From a checkpoint of a small transformer trained on Wikipedia: 19 layers, biases.
Each number is 500 + 50 x the weight over its row's rms, rounded and kept within 0 to 999. Layers, rows and columns count from 0. Numbers have three digits each. The size before them is the row's rms in percent of the matrix's.

# layer 2 attention value, 128x160, rms 0.164, rows 123-127, columns 80-119
127:499570554599560485526454412451470458472477546534512526490468460412435507568534492495493475526600448492545526609460489536
108:474451471548459440459509528518517526551505550500503505572505408506442621517491482482532472508417420506495526528533566493
108:464468533429530485443478467545530514453440479601450517515517579494429445528485573470506468558463443473477417517566509572
115:498552523539415466526529516405580615461549448545497488576457583534565443471545488541522405478478554423457481435555478568
116:528481492431512501481475531528550536522398467569419441485584492498503526506488475482530567460550572591472575384515400462
# layer 2 attention output (transposed), 128x160, rms 0.243, rows 123-127, columns 80-119
123:464432510435504534479499587592499533509445436470483488457504503606526560357509529500522523487369585440520512437567417427
103:451475501483508583498430462517502436479437499483551476490480516520556444474473517538451509496511584506461412446494414496
111:526481547550502461584439522467531537538487531455574474454487411532567572456526438508476573437476442523573498460484497415
115:536439489466583480579491454494448425448410586566458523476630459496383551576362490504540631514476485490508483505385530460
113:416509566565475507506453488490480508503566528414614551506433511533530447466554533542479491524520433480536448643478589565
# layer 2 MLP up, 640x160, rms 0.252, rows 0-161, columns 80-119
070:523559531421476458494557520597500521540482454495474480529576497497445477517495486568524496523478558377453508479497555456
109:571477555469450414526524495482494520563447587440495532558520608543433482489511502443425439463477534554523564509447529495
072:413539591451566546571605525519504559564438475519531534505494472387491507493491457486486413535646552503462487550529518470
101:500412505530567471518503500480483436527488432497529494477594550574631492489433556533424508536446438448495558494552503503
113:497449386454551463516497533485514533506461481525464507453544460599485429481404507344495613590578508529513556518451427479
116:561447537519526456518534443489485500479450461421562553512510437627386456516600534612446555508502577548475491466480513507
102:570511505526523502455469482526495503504471493438459517466437556577431468529571541505641461522612590535548488426497567482
105:553427408564532508468479470444432609490587542443487457508404534508490487494567480458431545457465476429423539431481527484
082:435446455577571557521550575452590537530456410525512558527511516530526470477621464484570503541470486501506425532453500479
079:511514584490522487493486489443553532489523478464474574543467426447585472465489501545416484451463506418541538491534635604
107:508488521554467513498442409499421464427543410466441513495497492502517535454539510464495503486536581508499540488355460509
094:515480478485514635403500480485446433428523446490450536449481590503422490364475509521481453452514487462532556505490454450
091:542458499491455548524572468407469479515501524443530469491506531427538500501521481443511487513521520430519455508486469461
104:530422471487526629498428441546558505599459484552553487475478558533485493482461567396491517520440514511578494501454528538
091:553474493556516459516528556505576496574483467491525530548388464386529497537523579532522501538448510552404458503413553472
099:482444465524536505570543564547477502400558409485464504521485461512464485481630574419608477567456511511588439511482533520
103:586495465547450598466515518572447571539534449479558482500586564558484518442440389532503511435526498482471528529525531440
083:537423544414477556534467451555531531430489451454535418563642485525508557427462499529508605451534536545545548473529516449
096:433465508531520522459474562521489488411482455473444506482478500611478495465511501549593540542555501482390506467527492469
089:455532469516638556452545491494552452561546532403564553467523551563576486438469533530468615415430489353521554487446594523
098:502656485461529550474457595505574437498445481464512436405474524453477574497447446453531494496485442506559644428518466467
093:490548492520508524519544425429509533510471458562577422557444558547497491451538473487496481525544492512504411568453489485
123:500463496517528528463434428537523450539603467508471560401522593500466500431464539497422516425463483485540555472495533530
103:503470397511543556446444663500440507478563493513519469576565520497560486485472603487504599471606542533471488433496456518
104:409505511515564461477611424536450473579534431475426480522540511494514401436480512516497478560545423515544547521375524497
106:447471482424527517499567511479410502432484567478468512527541577553468548468553712517452503587463480584417542467541486521
100:546518445511527418545503595498485426466496441488585573472481492477480514459552567469473424492506545571477503407513546587
095:558502497426564520558490581429495553534531396517509516525528485492475429559484500557554431558490449558519503471382531519
090:461380550631514448448517484501531581489477435479472593448477475600503521519512639441532460466490527533591561465479378430
101:498608619399430503477508507432431435337511524583462493503424589503480529505434381513610456447497557544474484477535522448
079:444477514483520498509484460408488529515383467479559476523571541535578580425574547463517444570463575445469457501456444494
089:492437534503479530410465475530490516568545558437519549531573415561547530421525402501488466486480501477588574478551544496
100:499448471511511495495515465518407448527511548440465524529464448492547498481509557503435514502505416475473486460501560465
111:501616555329493481639367465510516406500528505434471450476574536440492418578522503450494499524425434520517559395384467508
092:545477487496539371529497449491462432503525464496535535463472502536552515424523498475551526521515438571558560502467566419
117:543484508545502488524555557492451487534505514530459515475566519487597469440525456524500463433451483491522528524475515517
110:386461563362581481557451432403548540525456488514499496524503501512413508548534519414483465504445449534472492426448461518
130:565514475434520503599504544491453491424428526624545499501489533485482485568567446422621501437533493434550484497455656539
085:518487511429544440532572515526454578437456506473495509472646563489427462560422450471487453412499491508525517507490550416
101:512466491518457552497423531577510484487490445521584477476291584542565565518492568469539465495532401441466490405484474555
083:478469509488549547460457414528507458485442546479464503538477437532540440527506549503452504522453448510491597596476468469
135:558501585413464440471442537481504440433524482468518603477501546451478534462519449572506457464420444495495487463617596515
095:493478375510532525442546379507568441493518426508525535486537533556551502500548583479506454569578466490496569494493512591
077:496503420471528458534469599509650533500505498462522566491446479467518411449420590576474479495519602532540484535482493502
085:418651464519452538600538472502535522447553439507596493496610504470630430425529516570404514506481515454513536517527506374
093:576475488511515592477538472586418485450463517520539486472541512511441460493555577528365517530521438473470462552457491421
087:508581522496578573503476632538434506475503525507486478465527481595615570443502600495462549472431474482452467490522535340
100:520505535497453447521507541461445545504444528533448433521590365551552531622603437562507532434461527550529448441436516507
084:527419494519476496532483576505514456463479535500397484495428544527511490446539601485515523495464523457607575511412479465
091:472443495508530387570543476383465576518477544478581417484464387498495595529582485534446505507416525475409484498523506542
105:489478500488511498462452432474499565486448531471570504550428447534487393510563518472563570513525536475482565466414525565
114:494532468493573519558528531434499413420535457510537465558580416561537483440454506476492477503520470431461554493419523469
105:507452427460439543476566510436483504473450498529392517442517592497509483501504467523532570533544487466379498515526475468
104:429446469480570550501487479449551436510537533512489477574527538459520512581664503459500553482536454510464453450549442538
087:565445499472519548426475365436475573527435400506497506490514536471508463496594564443441529541480613486516483440451509561
076:415558486445522516472555488477552546506478426558555519532443686439539516486506499486562477461563449590611456471493486520
090:615441491547432489419483503506523464488528492512476457523456376496446457499527520501456523435417522353510485494475482506
099:463546492395473477442458542478507504443435505444554460576493469441626443483509493441464574563431493523405527523533484452
094:581490509518497540452367438559498493472526463528438548448487462402498492462536424460530553544474488537548477419401538580
100:555538486539534458577550474485545482478410510553435495569464568462451474564543404418480568505398534404517490508435537529
087:477484497545507512442561523619541456403505404568420458495479557421491551441465518549574529545503455499604475490611485477
090:547523491482586521460472523523505468497459437490523496499567507535544511483414548477526461560535575501545555468519467488
082:515520482506497512493582433478468538476496547583456431420565579391586468537500520567482482438432539458467503522457615445
091:420457458510502483552391481464462477444509513458560520456550551475417473531506489427484461454413514522538521473515602602
126:504616506508490487515565521485526501486469531467527544455521526467534417539445517514471510460471513458458531455491527495
111:450527577492466515516466455509464547488521460447459491507510526492501589521445572436496488552460411494545563490499513385
093:452445499523544496530436551462537485482535524452518550486571519432525520551468422451433500483542541481519540455556561381
108:506537543527648432474511438559488455542511454550535557443555438502525539463523527436414497468567601479626544480488651422
094:427476466469552534499544420560536437502463480539524414526537541467485447567620516445513539647578482421532489543506567509
100:462457515515535501383493526499489513533424558461523487433501544499435394441531458441545508540511475626410504517511390476
102:528479503481623567482568529546509497354446556499502499405617576538488510525516503463492485557580532581455567535469447496
105:506434507520456411436516482498472515572512525532502495540418591527485381531534593531483561486484474471623523504492449453
099:486465505528452478515409532509491533557391506472404470514496449439571569545488473560460455452395522585571440571462382481
096:527544525518497411538538503405529532480441546458431514478456546503530496497496533499448516487475494492546472503521531538
102:528513426486517542528559539462433574437501590464535529477554502404481530504541458469529564459554554523446520447523514595
077:564494478507506475525518545543524504534529580578464445493394528574543414431550478532497506440379501454472483524416482430
094:438462478497634524504540505600548480582614533414559542396468555457422523473554511497501470510541478579508453472529503420
084:534491568489380490565433549485438452437467514538575401484522532569523494470531486477543558475534489480534514545465480466
081:481449431548466421417489506482463537522490416551609597476437403516504558448580489447540497451510446487529559462500502467
099:471490499502539532503578428513475524395478409528516519408510485454537543526527576549494415478451488585510451458486595607
099:497534454508469485506521476486454527520532513497453484543605460428553536488509522520367460436571481514512483465601533532
079:503492596506418476534442526499501569466500540524528458518572414502489512625482460476439490498470437466471481460464544486
105:439543443525547498509433514564600499543450438444527499495496501540560555472473589451484427523485459465493536439469528509
088:505478504456458446545480463430516485489493574463489418486505487484410521509475453452436442476396531441499447462405413457
086:542558454538485541528499523502468444555517534518499477472464592504544502488565470536485460455460409496520454588508527511
104:479506510391440488459499479561424441458556502449494480434446534503484572436468528531530502557568456529472460542471465514
100:545408419496468540498440423390485493442541462588424553477483518471411464564416534427508477464515479500412495465571542479
091:522517450484448568552452516514449483452466471561563526541534598498556469506563520451610489493553492499442503448499603471
094:545488518437513444483429533458517461535542506454491500573478493559477463463423593572523501455503485502524554448454634512
109:433435556478540465505506515509508488500525429472446441477493460578546407515577488404344548456532473499429482433527471492
080:397456525564502503424441472406472505466585563499594386506566471520572558470494545583453580489446522531502495509499551495
112:563522403565556530473489528541519522470548421519480391408521538490523482464579433444469572502498486563395541514534489478
096:631531454543553459495411536471611532513486467471415510561494563454464491441515531378474478464490516410559511569466433562
094:579507607493430438574518475503451470485498429472416380581523534471456512540511604458463461518508508499516481576357563466
099:547462526581436478566480502541421477512564564527515448539560459487443589489541511431537405438525559555526395525503501488
101:427502484516539521461562491457575517501515455519455478568565483558601462441548543485465498399517440453512552429437426469
084:516547502559448580402472609476509533465443470428522528575541518530525547446480529572495529581464500503492510456464574539
095:511468529479541478488598532486496608572519477509484492447571509521536498437568553441515553536483425472445522425503490454
102:528467439457526571469510529472534475502502516606632561541505482464517445512511509472452389464467537510588499494510497413
136:537498500508491543497500474565382525461409504415477463443558520485424507545510522451430475524470565485494433512429432467
086:517453414501517472462487459488465535386501527468568519467467497459450447515500555479465478506491565518494492473517437454
090:470412563591450528457583486463397483547464455507484445499498548550482470453520534497468544474472548510499554545431535483
117:563439550444489585421474450563466454521509505459510518487518492479529485377501548428454502505493392599560489357416471468
095:480413515530546533472450449546544505489447529557442573557458535457582472534501506537419510463490509539461438483510433531
117:626481497387540497556552465477488513390517482473496463567472518485607482452451547539418495560445437467415538405533455481
098:507440455619447469461432563496529474559498471515516507456481571503499374544469542468509500589514537564546531541507537502
093:526471460521377445520537523575471419475501495538412458599389447454556457549544556461507414506502550466582474513421657446
115:488455518492458548451520590479635467502522541452508457547549494507568502411422490536574493525536517435568516388568518463
099:553397544491546428397461486570583567561513557441523536501443502498487399526495540474519533507395479555484615460463501521
086:508469506571445508525519486561539410464565566423494449522455501504572523425534535472486551426521442438522475553436532496
098:412452557501557515457517477469412542519458540481456496537539458519505433557519455455551519395403459537432503379491494453
090:533486492455486492419552506445563515472544376476391522483497470558421539589539473457453534445432499534532511509458431520
116:509520432381497525390507574463427460605430485415545564454359480501501543546460544494492473432446528473484520395394465547
093:470520432457580486466404519539438455522533511605519498633507516451545492393435516453525489578502488514519411584580513572
097:421507535439584507579563455601565497578591513502509551423481562555441498523491555527482410507415439491473601464482546453
114:465527412513553577468400501524581515444440524586527543513460516507533550452414456523455521450544479406492539509555615504
082:490472540504545469523424542474610447563504446539558558496488494493469557491440502518511552462536532442535515525411445585
086:498653507506504540513487487557499505446479468530466498473413589471456518532493523504629496444432492530529534485499501434
097:491535425513445504477493459556546519470508536558589488492486579416434491573491469458441491580569523373487491493558480548
090:478530550511483470501545548504529503513518576425457449484521542518405567500468399511458541494527425510522523453465463410
093:532586530546555489593456508482470485492467468514572511470406496565486636547588462452478475491418475546476489459433480521
105:548560552536591509505507569509478407486502397532599529489546484522441535482440529554523565450518515635581453489463496475
092:545481397378495570501505494576493456527490522526425527445525535421377525531468517508604425483578620572567581459546506436
086:501512431432429553489452537552455525458523344463481652532510476441524437536576532487504457569595430612541536495504444500
101:453562503461517489507525583514551408520515569503491524430503559558451531452476626573439500522531517553508471497495487480
095:544527592467495477517481539437489464451548416471455537486565586566507524467444424462464493578474422548553536478492521456
092:478509500521514547532478534485445473576457575398453418554495476524496469499431565482423434478413525482493500482385458516
111:501405543428447487527555387494487459364510440421471586557471454588478583434523569531484469494431504513537429521494495475
089:495485455420484528493455520518488502511469472372480542548480502531435485445563419482505557498622473491513446452368542528
115:418581486503520546486534551633584385544428553574506523506426513570563481478562486550486599494480463604495464566465511491
089:418440495481514450438486475437468525496493544475573516403541568469445573450513492507525444513500507480479493538537478537
089:482462468580492568590568542517513560463456446416544464472506512425501560545507590415460516502550483397425474481557458448
106:535433517553564482454473488441460585469554501555395412458542563503539450423490508466541441512535504454581480529510441498
087:525526544523628468562484533559508512494490428474456499406521573481522504499494447527491575348469437539516595538489530491
104:510401607444486492530555466522589465598444452473469502554483482455409513528541463352498456522403614525571521561494545494
092:520515494489502515501548504421451511449489617422503515452649585491433453415407499436426455546486442573435536531476529473
097:472443541557478541521527509448472505426406459520452459537463654497498519416513497534396468530434530604540518574472520480
079:422399496489572610550513449411522426499489485459531431516441482514448453517553503527482524449425536514562483505510533442
119:469413438498412634475507547541483468435459557529504459575408475453539486491473519487482418491502547476502527468475466561
115:582526441484455533459478490546537503471472461566485471536439498543471581542451504530443546505529573424573509475468431415
099:478524424515444427457399464498528467470460562613485456525425520494424508484492509385564483466605530554519496479474435460
099:450497445499537645445496383469508456462442526476450533537440573500463512476481600514411466420524495442473495475457494445
105:484440476568515589476514541538553469504488422481427511553519485468487474444484483403519469505435554472460558539436561447
088:572486510514504528509460459513450527542355583492498461492509563560473550480546514378463553460445589403469454505520529347
132:561436509526494498575453579447435555388495502547582463499492451509535533405590447340552543550538540392520431562451526531
103:514498535529452536444465440477491544508433379508481501427486489429479518521579487435488526542597486489427476473476513577
084:560553474482507521635500510545534467510524481554524448693517535482462414381473385448510456445477471522585518491490401458
098:439434457487429456457521624579529590413500498548481559621494548554533373533481401489492505458533506493416546527464402573
104:458472399503513578510480501487501545508425453467509533475432445502492523475460537555503525472540447443659525503455517523
097:481443533514535467467610496517463538526538477592577446554490532511505373543500498494473511456506476502522577471443433539
110:514474415506514548457560505583511462518548450445415544611524462514555523491383495487526488443524527532500473477498547434
103:435541487511463507396499391468508380476456473478513502558503559460518460530418437567595501503502518452541502423522530546
088:438513483502442520572524501531450507551395561502444531474482574552482440491525475545526541459484571490507507527476447483
139:557577475416533584517427480519470494440423422467449459460558600519455551585517387559517506532497601439557505410486397447
070:514541455552540503595468581505455468591480421584496515555529508419512456518457499419404504530433472507507519454336484485
107:532588505415478475531460472486512495541521498495516458450570514476533517421466363454433471563452490582501557449515553491
110:467590432423634421414465564507533489495543454591526528511490570495495434466511485487494466522519397423532489467486504590
105:393468420500567465472443567538463452433477443445492519611470551527587559461501530444584536543500517474513519519498544506
095:540453458560556491452483404457456448480492458447437598520541528484507490430501502498493426432444545532539561532518538475
110:529397479546524467479500471459492489473437488484464510423533518478529490515564533498494528508521524490557456566498499471
107:544511427508508453550561496560465506511554511524524583526476490482510442504479526547523443424527525526481429432568525490
090:484563492462521451560455498524457406527471477459455500521471624450511576539446504568435463520406463525487523544515530544
# layer 2 MLP down (transposed), 640x160, rms 0.213, rows 0-161, columns 80-119
082:442587540514475414454565440463528518582500516478508624505497593578483525503689469376496475418480482535508563620451505512
117:530459561541492559450554573428534520520464427574521524481509648462468526568486500519581473468458470483487504518516446558
075:533527486487423481501546508493453513448488492471448529486518531473460427426570554518480507557449516443460423481528602483
111:489429447475485447490532571532506524511428466548542497539616555481495489525556580551452553421470557438413526478517502505
115:526601551523542508524521518616441573498420565575558464511444497422497489448465491464434533487559526515567401443459506658
115:493465394513390568430439474405526567510376441534526543468440449470436474532542481549525451535454517485469496517475455412
109:513558537465509563469472460510462505479596498491580518462490423482449613551445377602488552545497539430425539385549587538
100:459491521576462592540490459543538453488488474546520535391490528503490548583537516576567518508442582513548543578443539585
082:545571423428516390594490504476449428408525544458525533470496533544448522508449585437433415536607543478486473451503554432
090:501414518640469441539507479507520504549424422487459449502472473450472417538505466392425420507452584512528517553472579504
121:487452588574449508469452408520433561417522551443499632580487480506520522446560527425504512536448443478432476562468540583
096:502408532475463496507504446463526476525447503533564497502518544465390513518526555417443567527564491456499491464455447554
099:511427481450468473516422404347469441473532478556531363513555554440490512539494468508423622513548517511522553502481472541
101:427410606535518472609512469481493478500468587594531432535522457542515507564531566470555491497610476487456529556509506491
104:467447491452457442495458466465491603478468421446420501526512514541354450466477431505530524476572583456601580473558436570
097:498601501544495408421485512512504403468463484510531478561476534417532505447537498539572467423460419473473442469526526519
100:532437483439472468571486522483487558518477514492611552543502455489551448415494495518514477585584515531435496434518486524
092:423507495503587481550533505459462442472508444497521548583459489475508479538563547469496495582438548542565507530537484516
096:495495594443533534491400653493584457550536532605484434545511492573438488460533498465473532488515514468522497538443471459
085:536541516478584518458577570491488494470566556516514477497467555603514495457489520533502530520509484482603521353500500438
096:499531398477509431521546455492443501534510491474467476511458417558572432465467538542491476475510556470462533524561506512
095:581573479438528505446505646447453457505471548448378485471515491495494579447494534579550477513590515488535462580449478507
120:557528490577468542513449589545463542515488475572520501484562508508516540497573493509434580450445473478487572504467571456
103:535512421435401507542483603460401480488519507624482523515465513490420491578470653500476532497594493622475446531454493499
106:356567513435547532529462550549516502493538537499406475491516500453484456368586516507556456509469459462488505520466449495
097:462442511589491493510491468570489520558475494513606536600506441448488500564489425544472473503538594415486595612468555487
101:507557478450454583622503456558557523438545504537464502456512452459486567495515537483480473458492555500437589553455481413
094:536465499551484493431468394489515491495566601443408464526446443419548475429477514485500470574498487479469473532493565538
093:518529433442513513440478448563460513514491447514576512462475494463488489504460518538402518546548411452550604589532471563
102:460490445488476498489485524557574515431524518472483559374572575523511495373471520447538542550611607463542490505432464595
079:527524527604455514510449494478541621515518445495524520412502488462437637487550473403392433534587546494442470424586504480
094:462517498488451545513523567514484532544517571405523454459497489558440457447511474445555568520552421450499449493443460534
093:488552441494551434552528499482550546523540415401485433563456591379472534524467468450520465441470552464528482504541552502
102:479579503535534503499490450470418476514432463484467495613485524500495578509436504615461516578423513478619449489570532507
095:505500503476428464513472501559508487514533422563444572527511391496522503477538429516375559507539447470567467543478490556
108:430510544405548601459525473476472566484520481508432545494538484427478559477625498488457529553572502480426484534439485517
100:559505465588480569445557491557467465523472537474567556514461544492504560512436486526514489558504564487550475478576460512
102:502374535511525497506484470548524521527542553407499418509495454462506512553456482457469540621563540430432456597479508485
088:543396413544446451532497506540465403576645428496512503514511514582488512475526502468495546483540558567457440533520448472
098:543448429489577527500490451426526422539536533505491544481480442494571576516511555555502529585458590467537432498476436481
096:564492541554456513533520463514457421553509498523505519527473615408501430404489514396448646462545472508471503428393469476
122:482467533533538578527531488573438481443529514499478396548480533522526536481527568543535465536609546542480474513440450570
104:496550496478556421576558466433464533459486504522453530533537505519469543599588612543535509560564528512478562547439428539
092:433455385503511416447496558568470418617470502465512526561504534460434508485462449405535422472488601487478478396487516452
100:532438510493513493477560551559416363463487528490533472508553551485508513547459524515479545511525522521521465482530517484
105:478429459504460541481457469370474427480471553430523440466602467428492478573566465466467489422454482445503463412385431565
095:424514543488510464457450496549506416516423585468512462562530609472501501457547601466421599543452472494508487367511604395
099:474564488515537538428516546575519517557556490476496453499537499539429476500548615518507414477451461478466532585570498465
088:526516431536471469370482408508485533524491444549533507456523495485549464548507574476541482461519454504549444468514515522
077:449487364491511588403452434522492487424526425535538530485471523489451391427392425513535516443499544453522507452435570483
108:524489431450550470460501489480489503494527496515425530566518481510432528477425518541455465609446493405530534591582476447
103:418512478462498534451616562469499513549490519500523528470513466469550494628453529485400466498571515479490517536469408506
109:476446509493443512543485580457485392502466558484574525557385463443503439484599432568529453585527502452422442510504472499
113:467544382596431577532577501552447494514502503430449535515509551499488490424475542477516432466484533490552514474504549428
092:533488412486474503488518507468510451514502392423500473469504456479482541537517480528365498489489462534377452481445511524
079:459488488522510576493560434515418476459502507332477501542458622462474455475374447507510453470471471520508529544433476515
091:442561479482391515553476480488533475465450499506540460549524463545437438576461530540591533560469462483556501500481572453
096:574551578418535353457497507494511458513516509557467489564493601501541543440485550385505511515540522449566599550553507517
098:568385589523463428553504449562473524553534536515505576532486530490532509456516454513481597515499477503483496485526570523
088:376490507508450469470482525515459447577483441515509512450494520541460526459381569496576448568523536424479420411506450450
088:491533478574479577513500481458454430337506502498628502465574591420483502493476494420480573476398462536452536448537509510
098:531450458496448429482509581462504439479437428457623476439618419388473545491453459489554459461474422541497507496500501504
093:509456536535522594509540473520516521503454537526507394597544493540453503393523472405477564552484508440476445469397460498
088:597562507490454521620532523498421422521531513501508579447500481487583517443468501488529515449496450461477428539601535453
113:458551493431464537407536507571539509588549418610501534524478495495477424470467552471446495443490478477527545496536628493
107:442534550497466518453512438480494549511481461524501543560467532551440486494413536477587391570541525483371559466494476511
099:413473478531439479511462511399509442516492526415444490488523486505529576460486451490488563405494502564453590605465529524
093:450524442417550452653500471548497510546537469477487442574539560474471524502541550533397529492598530508602513422483471504
098:510490509505504456402560474511398561528419543461434510403438637509512450528366508476522431478546502512533482484460481502
105:501515516526480499466404498496561518475510543470465481626545571421511583469501489551494472511514407446509553558455396467
107:544608472522513613540498454567490530451531535521462503577545505507466508647517528534522525472510510469512525446436451446
105:532514395545561535593558462465516526467433530470604506494536430533498524524380448608508437498451480458494519516512511491
094:445421528525505438480455513452400484530529525447422542442492554427491524480380422517528530513532491522477507482556454507
100:578506562491554500517502501544470518496531517557474579510430583485488568596534543517544502466464465509592517517413546455
101:544551510485553440548465511478419581465557482481450456470467536457424540508531485534499501483442484544470487483501487464
089:440392555454517535425487506484514447502444532562494623551557572516501405581433491601525451582469457472547537410485517516
095:494527461468520522486561520630529473488505475457554600415485454493477469490546558555534463540563426568483514491507453499
092:555504471549469516474454600410482533469514446468529450509501515523487505485563609443502474512586570539535494480503469510
085:493434501528468521446473405447463489455504501522520493567501512464497629540500526451520483425443513494548474515473510386
101:497545477499480504499623493508478438500499371517529525438508429515593501554474585469543503461477528569534511487626533559
098:475502501478481446549523551540432561558517526522568561501417542478586567502503543455434510422517441490496556506471440524
086:467536472522495531485509497554589491506614511530524441553624468471460601496552507463447468510539468480527527540539443515
104:486538464474554586574504463505389458474469546494555475400438481439526576490545448496532562529550523443502458362603558389
102:502464484488568474534488552450491506459570501411463570410391555488424423480542447475493508553413511474537475388478451434
097:500498460449502490530488506447501537463457504522383551570434486528497533471431510544456514547567490466512384487478504561
100:486537476553519456462563461501473435437509517500538452533561559448467548552390542497461512558436444483410523531492514497
103:500418564470563552479508577532567495543500564455460492522518518642459564603522544504515529522573468509485500550504494613
088:563581488560496447524515469488445517518559532409479445488515505555497512528487412525495591525490503475567409431502510500
092:532465540553492488419526427517514615546501504506480479577465527543514475494493445468463549522494534410538529388551517518
094:470542490428451498556491474474469472488490525507451426603540496494521449558484471474528531565441525427534508509488492528
089:540575501485568488550484583459494607562509615472614422518496417511409540467561431460450446513491469430453525491514454539
117:521560459538454427478511489458475563521524568576499529387482593545430537530469473422463527509487410534494427547583439440
099:442470455464486446504485462540538486447471467508515508435512466508488485521524449440562462431564547553540546432409527527
099:449540495508437504489518478515557464533515523449500578487504484465502657445515568536416478560437490549610614454498500421
096:512518504468509526471506427499499468463454435446443574519416502524425446485513447546424606468485511559505449452537490540
099:491509470553571544464562557491441465490470486509509442556464463449444504491498478422531520542483510616470544565597517535
087:489485566564537533531504404460546598613472493552432416434475471541526479581504432480563496436563501390502463492497493587
095:528560471547472505520527541396454512507541601472403494456575434564506451565486486560610447571559452472480422460478561454
100:539494485480439541516515517441531467515467393433460413517484507446517432510458435434538483520450535605498574508505582610
125:506488578388556620463398496497468592410444498474575454445446547520508533621461486494586567534530482486518524482455511463
090:469506462492431509517492546552487510439507520428504554477479485489521490475508616536555423433484507443453506476539474478
092:443437525520500542436568515590442484550486514507452451550435463414483512491385576523465447487473440535514520492568400554
105:424524495584538476495607490461478567508486508510535448488525494575454511512414557559577439555588601427567581436497434490
096:439431477555491494521499504484572474468499476494455464436549437507531493475583480468458466534562475495456461440477509521
108:546480499474493556584497424461418560385494466546485556586477492434539539564506524518427458453538458533547361420566556537
105:423480562413529489426460471510507488529524463498522477463590463553567559468477610526493575607562471411494443522494375551
095:373512544520505535479533509495648486495501477465524412516504537504452543502503518562530480543479477609578467480507453533
112:530500467495522459581473525443620524507513511451406439550501441423525492508431548525443501551535536515516428585556477609
103:467585468503466516412571472493513537555553515577423555487458506451489535543491515588450621577490592493615438564700434498
096:494485555538599460501473484499510563450434542535555523447452486442481483591511438497448439551470505383558559493605550465
094:492498558537494535517523491572633496510473501545468629451415347545431556458400550497519541506419488520498479529541526519
096:544446616502479481425480471551553442592527488518467533529502394541507537542563519574417568542527569442592575518540513452
118:519491504461520497560532427480432504493496524491559491535503404515493489565515484460482582537449536435421532426587452530
097:505468440509513516473427521498518521479398516526468509514469545463451565407376498410566458567498487539452508514541461502
099:550529484408521496545510500635480492476449443505538551487489471599512427483422488547555502412444408527474545510463586476
106:486522543482463472510498486518478514420479416545416584450508503479471508542496552502414455549559477465504525529486592437
085:486497552538481558476429490558474451527532500533576474503592439448520503510469412605495577474470434488485439500440416544
095:492475534415488599478460529540516516555477464565579495585499537502483545492521520521476470401438551601480546492450426394
098:359513536501539408477553468517527500475552570542514513476459534533484546357473470571525541608556570524507508526531548444
096:520456468473530485573423540509494507486493503493606464434608457497496426431536443489478489490467444538550497470521468479
095:531452571514516491488542538547501552469520544481522567483462543532468477519513493521451548531516533530513551428519511537
106:514508567472531518530565507583585495508435579459514535493540534545580510379543506532496447482463513502463588531479527527
099:484633359461416515551503445541490481442448393457453559521522549526415426444490618491575429546527561562491518485479443532
095:521472475509572468571468455495545537489563629533477473358530452476510458497490427452459557537453582440505475521516530520
098:492523476569454570544481573482401531517544478548443444515420446467545475445481354482527455425377525432496463527606561494
099:556588538468429530571505466445492473555424548486432596509516450478506458458480551496488455466437470553502539507461521486
092:494454563442498418518508519539509456494574523527484448477510509559472590476484522540451510491461408551506513401485500427
105:534496530536466596474466487479448478463534442533456531424485443431439564437519554483528443494446439484478556514602485500
094:501489480458494529423530406490485504494476554423503509544456425494505514494474518462385519486481550420496500566519462541
118:435478577590481417540551534594472450463567510478519468528539543529489446502469546470592527453460528411429529467578457564
090:420516466515623495488583500492451561492519547473453541524479627486484576439482512541513483489496346501570382627535425476
085:485508551464517443560458557506494487474459459496540436516517469519568562451444472506459438374478534577559457516369547389
101:513483409485511403555474472535516512487554474585486458578501411434539459476565554513540545517527437422509470422527510526
092:452445497581452578507536556518496581545496499530464515494502534532517443501484475492514548532586572448587469495537481530
103:499534424511519487486422484448521523455561510459499472485542580447523513474454450591538588539626455483505448535495476576
094:447525463426459516523528444434598533524460538550544552514425418489418442578503483466479524487523522413426514456488508536
099:511414445494518442520545485496554367550506484462448589478530546452444418449460585571594367490598520560598463464412439510
089:430412547475504472436473509504517469497508482477591411452459403477477445542484428513476616457477508542466530476426570405
120:452475449479555601464532506483443417486533570552473516493482395454547526512448504540480517577500612456615504440526509465
109:517461510493446466453473456511432481399420489533438447471442499552532469563464548484572566531460558457469520544556434551
103:473544517449449446513523523540589475458509445477561463489508553527488570531482528496554523565503523420494459501526546474
106:510495526460454495501522435568607442445492493501480585537584312485501486479478499474498401468594483515481483460497519497
110:520553492438412513573561482571536518563480476523515525459449490548416484458472440458555460509462468453535468511636550489
094:480465445467494508485531533478480622623470507455553511505534505488429408415528505493442452518522549459531473529574513510
095:482482510496462496462471483521500559492551474521479515475502452535494453564472486669429508574502504551430483542489483559
105:447569490555560485492464438547488524549507419518361462455557467560580566437417531560466499570366539477560469451537428384
099:532424567476497532537465502476453512467441474500447488470492510413533476454481610469513456482526414530567448497524597525
102:582475391476462544405440359401503507479452487413503541476584464444527541450532505439452531499441479541510525657483496449
109:467485473454518527518416507500610470477371483538484472563488427490474543526485449587458549522478568484467432507504506572
103:542587480487460523565416539556565559564513489523514488475511483532451486439452515473511385559546566456462420483416446592
103:455454528490495504496462536473493495526559508496565562506489489435591416545561449485517623495613539424363461439522497538
097:496487495569508590477430462474539534541583400504500513476469589502422451507564479641483531462444460448543479516516455525
098:508476555498506500523469576485479444555418524565514364490507447447511507437410569491452523433388552414538465542497490509
125:489538578424501506499569496598477531456399563532493539509449481527551616587483461480474513600482548480392434453511398470
077:422644526499561462509476490572448410563492509407478534486487546508512496479523516485510486533488495504554516570403521533
105:410490560416526483439473587453469448424507480562537576504485521466498537496526544599556422483425501410472466450514450539
107:549409428550463493603545533513417444495474512583486513440505477514519490525429564523557485495504493518512558531589535446
103:468483470534524524568478530432456511445486503543558548495464580469574533419510585540609583535458456547521638556507482566
105:547480478507487496482422499470456495571443500532500473528467534483529451469512461461471500477488464572548485387480460444
112:463494527583447515447502512451539497501418441593460456541499501454505515546527572516460500478530504552509419454580472449
087:495549584559528457477418511451495455513474453525473449526478497515456531490543447500467540620520502510605552561457600528
093:493424553515475512528537370468528498518506472545529425484474583495523524463465470530426493446520565537549471467552511500